Weights of a small GPT-style language model, trained from scratch on English Wikipedia: untied embeddings.
Each number is 128 + 32 x the weight over its row's rms, rounded and kept within 0 to 255. Layers, rows and columns count from 0. Numbers have three digits each. The size before them is the row's rms in percent of the matrix's.

# up: layer 8 MLP up, 576x224, rms 0.301, rows 272-290, columns 0-111
# down: layer 8 MLP down (transposed), 576x224, rms 0.34, rows 272-290, columns 0-111
# gate: layer 8 MLP gate, 576x224, rms 0.289, rows 273-290, columns 0-111
up272 101:177148123150159116113132116106140177137148144198078131117065127148110114162158183104167124142157132114156098114116073125166175130156148096209155165106155119194112122081116148119088106167083125132118141122071122142154111176003115116174194107122135172129120167126122132150110173097165152129131113135124106127093171185122139147159143206084
down272 104:180146087137137099116152100102107114150148144172152161169126127155112106139124109181107127163186138075116118154154157125091110159059157157169136124161093153123161154138153175138119128139166137144160147108175118108141098114117120157083140169171148164142080152091156118158219135160107101205135128053144119125126171113078185091168142171130
gate273 101:096135198104164123186120115058151081177111187136102121139131043104146128148163087153188159196123146104147129064133107151115170144162079155166127117155173105133139118079132116124150127100119159146179099165149108103143115155120109154127147148134151120101154127088175150113128135128140180143141130150129115144116128183158067179085143105145
up273 105:152114172131072112184124157160173164199076124109127112166141143108129118141135074105148177072139086077150117138127116136171131185128121111183082123140077074106138140164128142146099110070157106138148116142149112133102121114119099090083157145166151100088149120158131132157102062129113102178136165140103142106170158121169132113124192109143
down273 103:159110149136121170169084137068164097120151171099169098168167137165143090109180134127126077139104149147099131087136146098204149158062123085140120123106135209163198097103149125136155149088146139157107133069171117109139174138135052089099122133049181076089128129104090095085169116107163132151145153106134138130121143154143060168118109110180
gate274 104:145134044140159112099051051105118089098056137136140163145103092091152005157114120142134146147122129076103154122129123174103128123091155177112140092135095113135119126103118146140109097125138122131118141173143133158122164146195088168151159148123118200108087168103128126085136119183118074101138133117119103113145045234110175107076177137097
up274 107:112101178129125114129100128091156128054097151122120090141136116184108146083178110168111161111181089068119088088142088113125099131165155135116085086158111164135135188152125190138112141127199151142123133111071169160125137155025112172120085139118098076115109081099102182116168115127070141147125127130186125154132159158076142149137124101122
down274 102:136146114148055189077147096101154157075069136154077147136104138129121148166092113182091134128147145168120154123094137102107160140142123120109132085123140129118132118122112125083101137133144104070171096144116156163162208184096118111140095174176074106126154132177180226122091100170054103128124196122157110186121201141158131161086150137112
gate275 099:172071150112143095104162094083135126054119114152139129072075133109126138161137156132188151094153124169109078151146135172085100149140114185086159158125115130078162115109109134053166140168134161135105128186137084121073141160080069147116098107129134161162113122078145152161143135088124097153175059115110061114125126160141142107136106076090
up275 095:124128218100158084134133099143139123145147091085103139148109088135111093163126128134135161118137075110124128132147128073168148103112163174153097122115136151144121080084145120073055094136170152142115145116123172146114090154154140102104161115117185071114095134130146134138134133102150098155138176118135127047116144192126164138136104212093
down275 099:117129068129084084106148127181107129149084058136102113120097120124114111076120130123111117141124123075099129094106157111163209109073099079089122146068101159157120117128116152166007117190124113151100061125081158161128128143127108099170139143147170137087147113105091123148150099123084113128134124177124080132165154164153151130201082111128
gate276 110:154155170093139104036116088144156093132103095140080120108137177157125086183176168127151117196066108103113100125111046154110117154125073126117138167124131065180151155147097118133136101141165090117128143153106124163140133112148107160109088093140075130061168189125138065094137121166154103129165091132065094079135156132083107103104181162081
up276 104:106151126137182143142084117122159130170141135118139123151112100111118131102222065090071081119128132092148130129145092124106139115134075120164166108103082149125106141177039129163113107117109070127109115129146121172118112120152084084064147135077147164125125137174088190140141137126145069129122180110131165137147183176141075114173148169151
down276 110:117127111111111105168081137070086157097117138134140151105126113092136124131126079133169115113188126142085148123159162123178176089157098110125127094157088153117127085110116140131132145099105191094107101142121157120133141179179174122135182184110155081195118117181141135154132194124105163068084171146154150181078121111208100095162078137081
gate277 099:120211116064110123114137137141132166110122182108109123104141117088108151127150141144101084129156140104161131135066075116134135072108119140169158101214116099141121167171154135164139143159160105210128128103110096090151148099168209114058139144128149078137098121144134121129155130134076178137175117142078096115109184095083080164005159138094
up277 097:117165180092123117105099114111108080118128104116090093109128095100120093121089146132136151141101116158121138171132104128116164057152177104209095172122162149160098150136102113149081114104153129178094181125111125167095173135165156210119157161192143116132160096121150089160131129182081107163134110123095092156032060097107105098117108109109
down277 096:110144077106191148107119142156102140104154120127083132102139183027148112203151180163109118140155111078142203158108164113141136125105143083181113165174115168099135112213122136144122148159110147179106155095088104106078159137146201128094155116111158127144093147138150103141135158131097144122129112118118148098104073142122104101117139191171
gate278 103:085104112133110137165156173118117130139131101073082091110155100085120130093106111152123104116135157147070144112155154121147116106133121099112190173133177124075131156086118130069084125141140200163175146113141067158173209098122149117075097105128132149099093160110140102110137144112173114195110149104103160167157178105054216165106116135178
up278 100:175140124190126107140132217144149163114155113102091118154131184088080116128152115141158140115100084099107130095176104123069121106116152129149134122098169091115120112167143139165106164161123141098156129100141131173064071079083106096142146077153176088170130144148087184134121103100052156118149143087150132089188073187135100144183104142089
down278 103:132107101111097141099112097114153150133193126202108085112120132118154112121136098147173193070136104073175136116188099127130108105134077107165139092108162081075137118109132144172137131158158112082149141189116164128144152092130208113091100087138134096123091039119176122159144100099091067117122136107084123079176132060168132134137062109144
gate279 098:115164108102140142120106152069114124081104142148113107074158099110146140138077160124150108195104067101097124154116161113147139148135078088138161056110059188121161141088169201151139102114134104131102133152099117121150126113111160078090112120073144143168139163146145116116143111142130138107130163102156149206071131172102128128153135143163
up279 102:124161161187127150246104131132122101154139112114106161134135118160124103135152150115127124133075216116157071083060112149165152158132180118114118096133087150157127104152094075136085114113132122082113172123152071083139078097102106080170109128130142130161163090153133122143140148175113035113107077168160158084115073111106140087157068137132
down279 100:079116181117116116159133162111094104149150075055171109099123138180153158125103109129158156116063139146105093166107132144161113175114118137144097166141130127151119156122094107186116159164163121186096127089149190156123097140174068140067123216155153116170154150135122102066163105154081112120081116091157142095185194074206130111113139104095
gate280 102:138113114128147158096113122159137165105163128160073129062135171172131091190124158180124069099119117121123135120147136130154170128102154131175137173173143151161130170095167143066084085090114119103080118131063150106099094114101129138148146130127129137136083136081094161086072098145138140159157074135057166157148051146103194144190153115184
up280 102:070103141200101125116136084126163146172113158138104109116066165142112112116106116108071034102155131186104154082157170117163117120093066165146164138101178122094130086073132140140135123088188116140107081106100172138148143109125120131153147134095146154121108124156115135140172132097100135151149129103140172134167097103054156123034145098142
down280 100:114140084172113144110156057156108172104165108120128143160165138168148071154143146161108136123161145132145104145145143116182137127161159175132136103170108117147104176140124126100190141109125141089146086150137147133180128106169096086124104145193119167131156140206110186117144053151138147107162109099108169211124126089097144087136183099073
gate281 120:152149120171125160146126107143162131158122123077126156140115122070175143136066139125177173113119178090134094166103100172084105098202100136124080206122110135147099077180147093099107106161119189097133157121076125084129158127130157092120083106075109120149120190176127138204086098088135114126123125066101079188186140142124102181140113126144
up281 111:092117095111088120083063067132090121175143109081165124078161152111199245068114173107123133109111138114149110121101122137166158153125110107135198146079110146144133151102127135098115149107146145132147125119112113100105204103124145149074103165122151159096079127137147122090094168144120051147089193122137131180148152077161087233107122120055
down281 104:139138097101135149163130137084086168122113198132107085151126102159089070167159101148165120184143104036142120082142098119200174198085158116073086057097149127131168130104099104161126133126133093189157063177140121149171150122149107142062136085095124119079159132105102137111107120141105170155174118158157164139067126171116166117140154104125
gate282 101:070096132101112041126147104141127104124173128173158122137177133061138201149219122161109153109185172102123143148118152078141147104110115054141201118097133132157152122112074074101118160135152110156184130122114143149156182138165127111173112154141081126153110135143160153098160081116112101066102083156161140166121108176151152175104144159156
up282 102:091133100106145097144140204128147110195156110138125085103114152187167112160097112156093155123158150083108109140139131049137116142159097105160143166094080077102080130140096070106134134121114171140140125101154167106129104137112119186151112164113106122168071179137077183089133103121130164138110099053141143110188167105110125126196104111117
down282 094:107133089116114044118151169126169130136135128091145154117171139136096091093187099103095153161044065104135116051149152065180134092127161174167145106069106056129120106084108083128079099168073158130156100103086124136143098178140140136160080134146165195131140168084163113128154108102162144052135095156108142135107087122104156128071115118110
gate283 103:128133161111160144130211050124187131118145124119079138135118107143128079106176121097158154136096101141125120085150139121220170133121069122140110178122091107127130129073141100115087101059103117128172111088091126148099119153182152128142123123130155139133197079178149190117160098053151148100142138177063129126133107167154140127145143137131
up283 106:175137159186191149124119169149170155098141095151135173121141109086119205156198098143165128084196143136184138145145098061131095172108194157150075088165144124199159097155169101088174182153125094105115199085094184144136097123065105173093154127157145075137143141144180128117102100116127065160105115122076185153176167117143100164082107136109
down283 102:161179133127128067194147133105092147177154102108061142155164191134080075101148087114108111083114134080123130091084143091080127106127168115170126142135144163200113108086147134128159181144114098078155168136039140079147132156167145080154120145160146122132140135147102144085169102072104109171124139126115118102164160071129130107141170097128
gate284 100:124139088167177137127121101139176098138150120128126108066131087143124142169133137110106125136136070194128084132086117109169120122108090088167144078115127146047141094135162154091108141143145167193133140063141130099111111103117109158148171118078120122088109178096155111193113183092167122168175138152069153147136120202096102153097104204119
up284 097:087112099111159109137124166135131076167148170166137155203133144138127076168122077128167125074162146084153114159131163166134146071124121115183146106116143117113114180122128115108115101120076087065074088129178130133162129124107111125086173116121114153130161124158158130108140135165096110115133164181129099106170033137134103125043088072152
down284 100:147157136126158126191146166124172146134127152095096120119068145160125116122125147074151168162143181107100127133184120165112132064068107121117087153128158174165141101129193106175123178084142132102131080109126161127120084117087095119098123126154159151154157119120114110124146165170160114150178162084140131131083105104153150164128145108145
gate285 110:081143099124105095124109125133117109124060144099094116119145069144076151149130131171164116123203096217061062118140151124141124116113130124119104142133090132100098140131145091060140174133151126122053119113059091075172166082096091073154066219139151098194134123152182159155118139110156082157128122102163133057125153103127129131135151149133
up285 119:074072118094139114155126115168163166086144102178153128136135104164117142095112105115173160159146129061129175125117103116136097140134101118147143123135122137190144144171166106163188105123080102152136102132209161087157118104151163146134216076133086115100152134155174081143136111113147120125132119161157080178119078141125179082131104137146
down285 118:137120101109155230148175112109112163113112145148157145114093140097120118112133125075202132136063158132163133155141170158115158109103183129150076175091111127167077114087087116127114128128140133089138150130141146098159104102108146140123123114190107162148150141167115108136152072088155074073119111144162136092167104192083102103130128179165
gate286 096:100153106105175117145146054139120132125124168087069155115082078072064154138123079129138145116108104140168097123086158109150168167191167147207076131134161154108141082105177103157107237203154124071134118117124132138157113109142133113113062185183185140146085182104109086147103077133151110079109095115128128141080135105164133084142132152158
up286 099:126108229143085145129148149140131138108130111157107114083163124132109106134101084140158142048132112158087117115111165133109132131105099105093123161194149143120121097087155107127090133173142189114133110178146174159120096094089146049182131122142116169139095148092077061064174181149173143171144159142113171168108158094156106146131161084134
down286 099:098062119147160175155128164160176126141104138178121097159118123101094084126087081056157153121183109108088144119094191116101142114162132111158125180137161104109142188127133155105129174172102160143115132166085126166117134104106105166107110157191136149097148126191140074134125105204166083140113213136119182108107118085082130166106105123097
gate287 104:146111129212079097149105116125041116113120130055118070113130141144107143213129125173121152157162155165125111117155140186142111135128154173110118133147174114123162112129120096123086143123154161126122164153112094140107110154117120121105147113117073139140120094167129155169157161173136112137130124109136115184184100119186118194136181153130
up287 105:159181102092175137129079160129140132161135200172076103111102125134132094134126108118108134184147105144156144124160111192132084081130117161100092133125057157094150132057155111150104168101131114161076164105189076130099155160087140143158141109078135146057120111118133109133099161198183152150067110098173109148152129174124142151111115138153
down287 103:099135137100117120079105114108102129144082142126094089155086173187162070164113120105099156127110142121129146064135158107070122121115222147039114114159110154121149141062117140192118080134156162108128078188117090101097077133096147079121139070162095185099120126155130091163149180128148163166151149148091157097167124118154154136085202062100
gate288 103:109075118133118159135110139113116098198105136110070085173145136125103127152121064085099169147091180155093207157075098179137178123094108139124132152148116111101170111119094121072120112160139128121143109126114051113144140121103148133168142069166114134150128151110123113132173115103184137122090108178159136125076099129141147123091140164150
up288 098:091133116131168134136144145122130131149187068109111111104087168121145120078168083067107123138107191123117141142092120153111115116119112177129099166124139188197112175179125078159110157084090087169159121092168122131115134118140147121087136102119167172098153047170102102071137140102115145147152131072095089132188170079145184103143214124178
down288 098:120063138126126154177117092139097117119165129086122071179155130132145196151112131072142142098153106132095102135144114124079160127136182132087135151082176149137131121143141072124124140145099165154107137184109111080180108099119098107122085189042167137098125122142154131174104086105106115087171126126112148143159136113168144116152170113129
gate289 104:102093152081098116129178123178121116118162090194100086133119122091061117140155112102140144121169148132069118130139130129099150136109091125140121132091103081157103153060184181139147178114148135200138160204149162148180139115106173095120146120123130141146037133123158177164182115125118143150130170148137120159078122148155112135097127087069
up289 101:142213078064168124101116141107125136133111106168126160107130101134213126140105083174128100123158153140141121116162184097205159037158140160124157123155111146141111093150139072208125185131120106156137143053155110120148096110150160109086093111120163147148137122131135111144181082176097189184084141084139106173144124080082102168065149076120
down289 100:134172149154137116114164139154145126097095146114129145127127131111093132146143138130160112136153145051119098081175117106134123169133110154077174117139191143106085113132159095159142178145159040171146080118145119180136150117076120159117137119135175044098067063144138093174130110106095154198148174142146132131126189130178114123150137158067
gate290 109:134166079088169096146123093104129137115138138100118167164150131069153148133136076150134176126179130124114098143096121139048106129115109162145123173140184144125104139175137092106159131188186183161179098137111172177144105161132161168112107115163191111078145209179145073107167113224081154133158081131142101130108132153149124092075167145140
up290 112:120119181208123111148138159130101104150067121095143046123130104109120089139129187087161100145137125107138211137175124132150182093158125100099150089100087140159213137075058172114112170079118094123092164098117096071144159076150046051149140125153096138149067119057115108144123066111131144168135160162047149118145105078057124143081160153134
down290 110:140139142117079133112113068133147126176161126166105110080178139170148101155075147126130103115133164144112186129165082104141129129134150103135154116163114196114130098050135096144092149121131099110096169170127101148132143145135077128138137118083060117150119111177113079174110181118123124124099190138195103138191063121141084153155087124108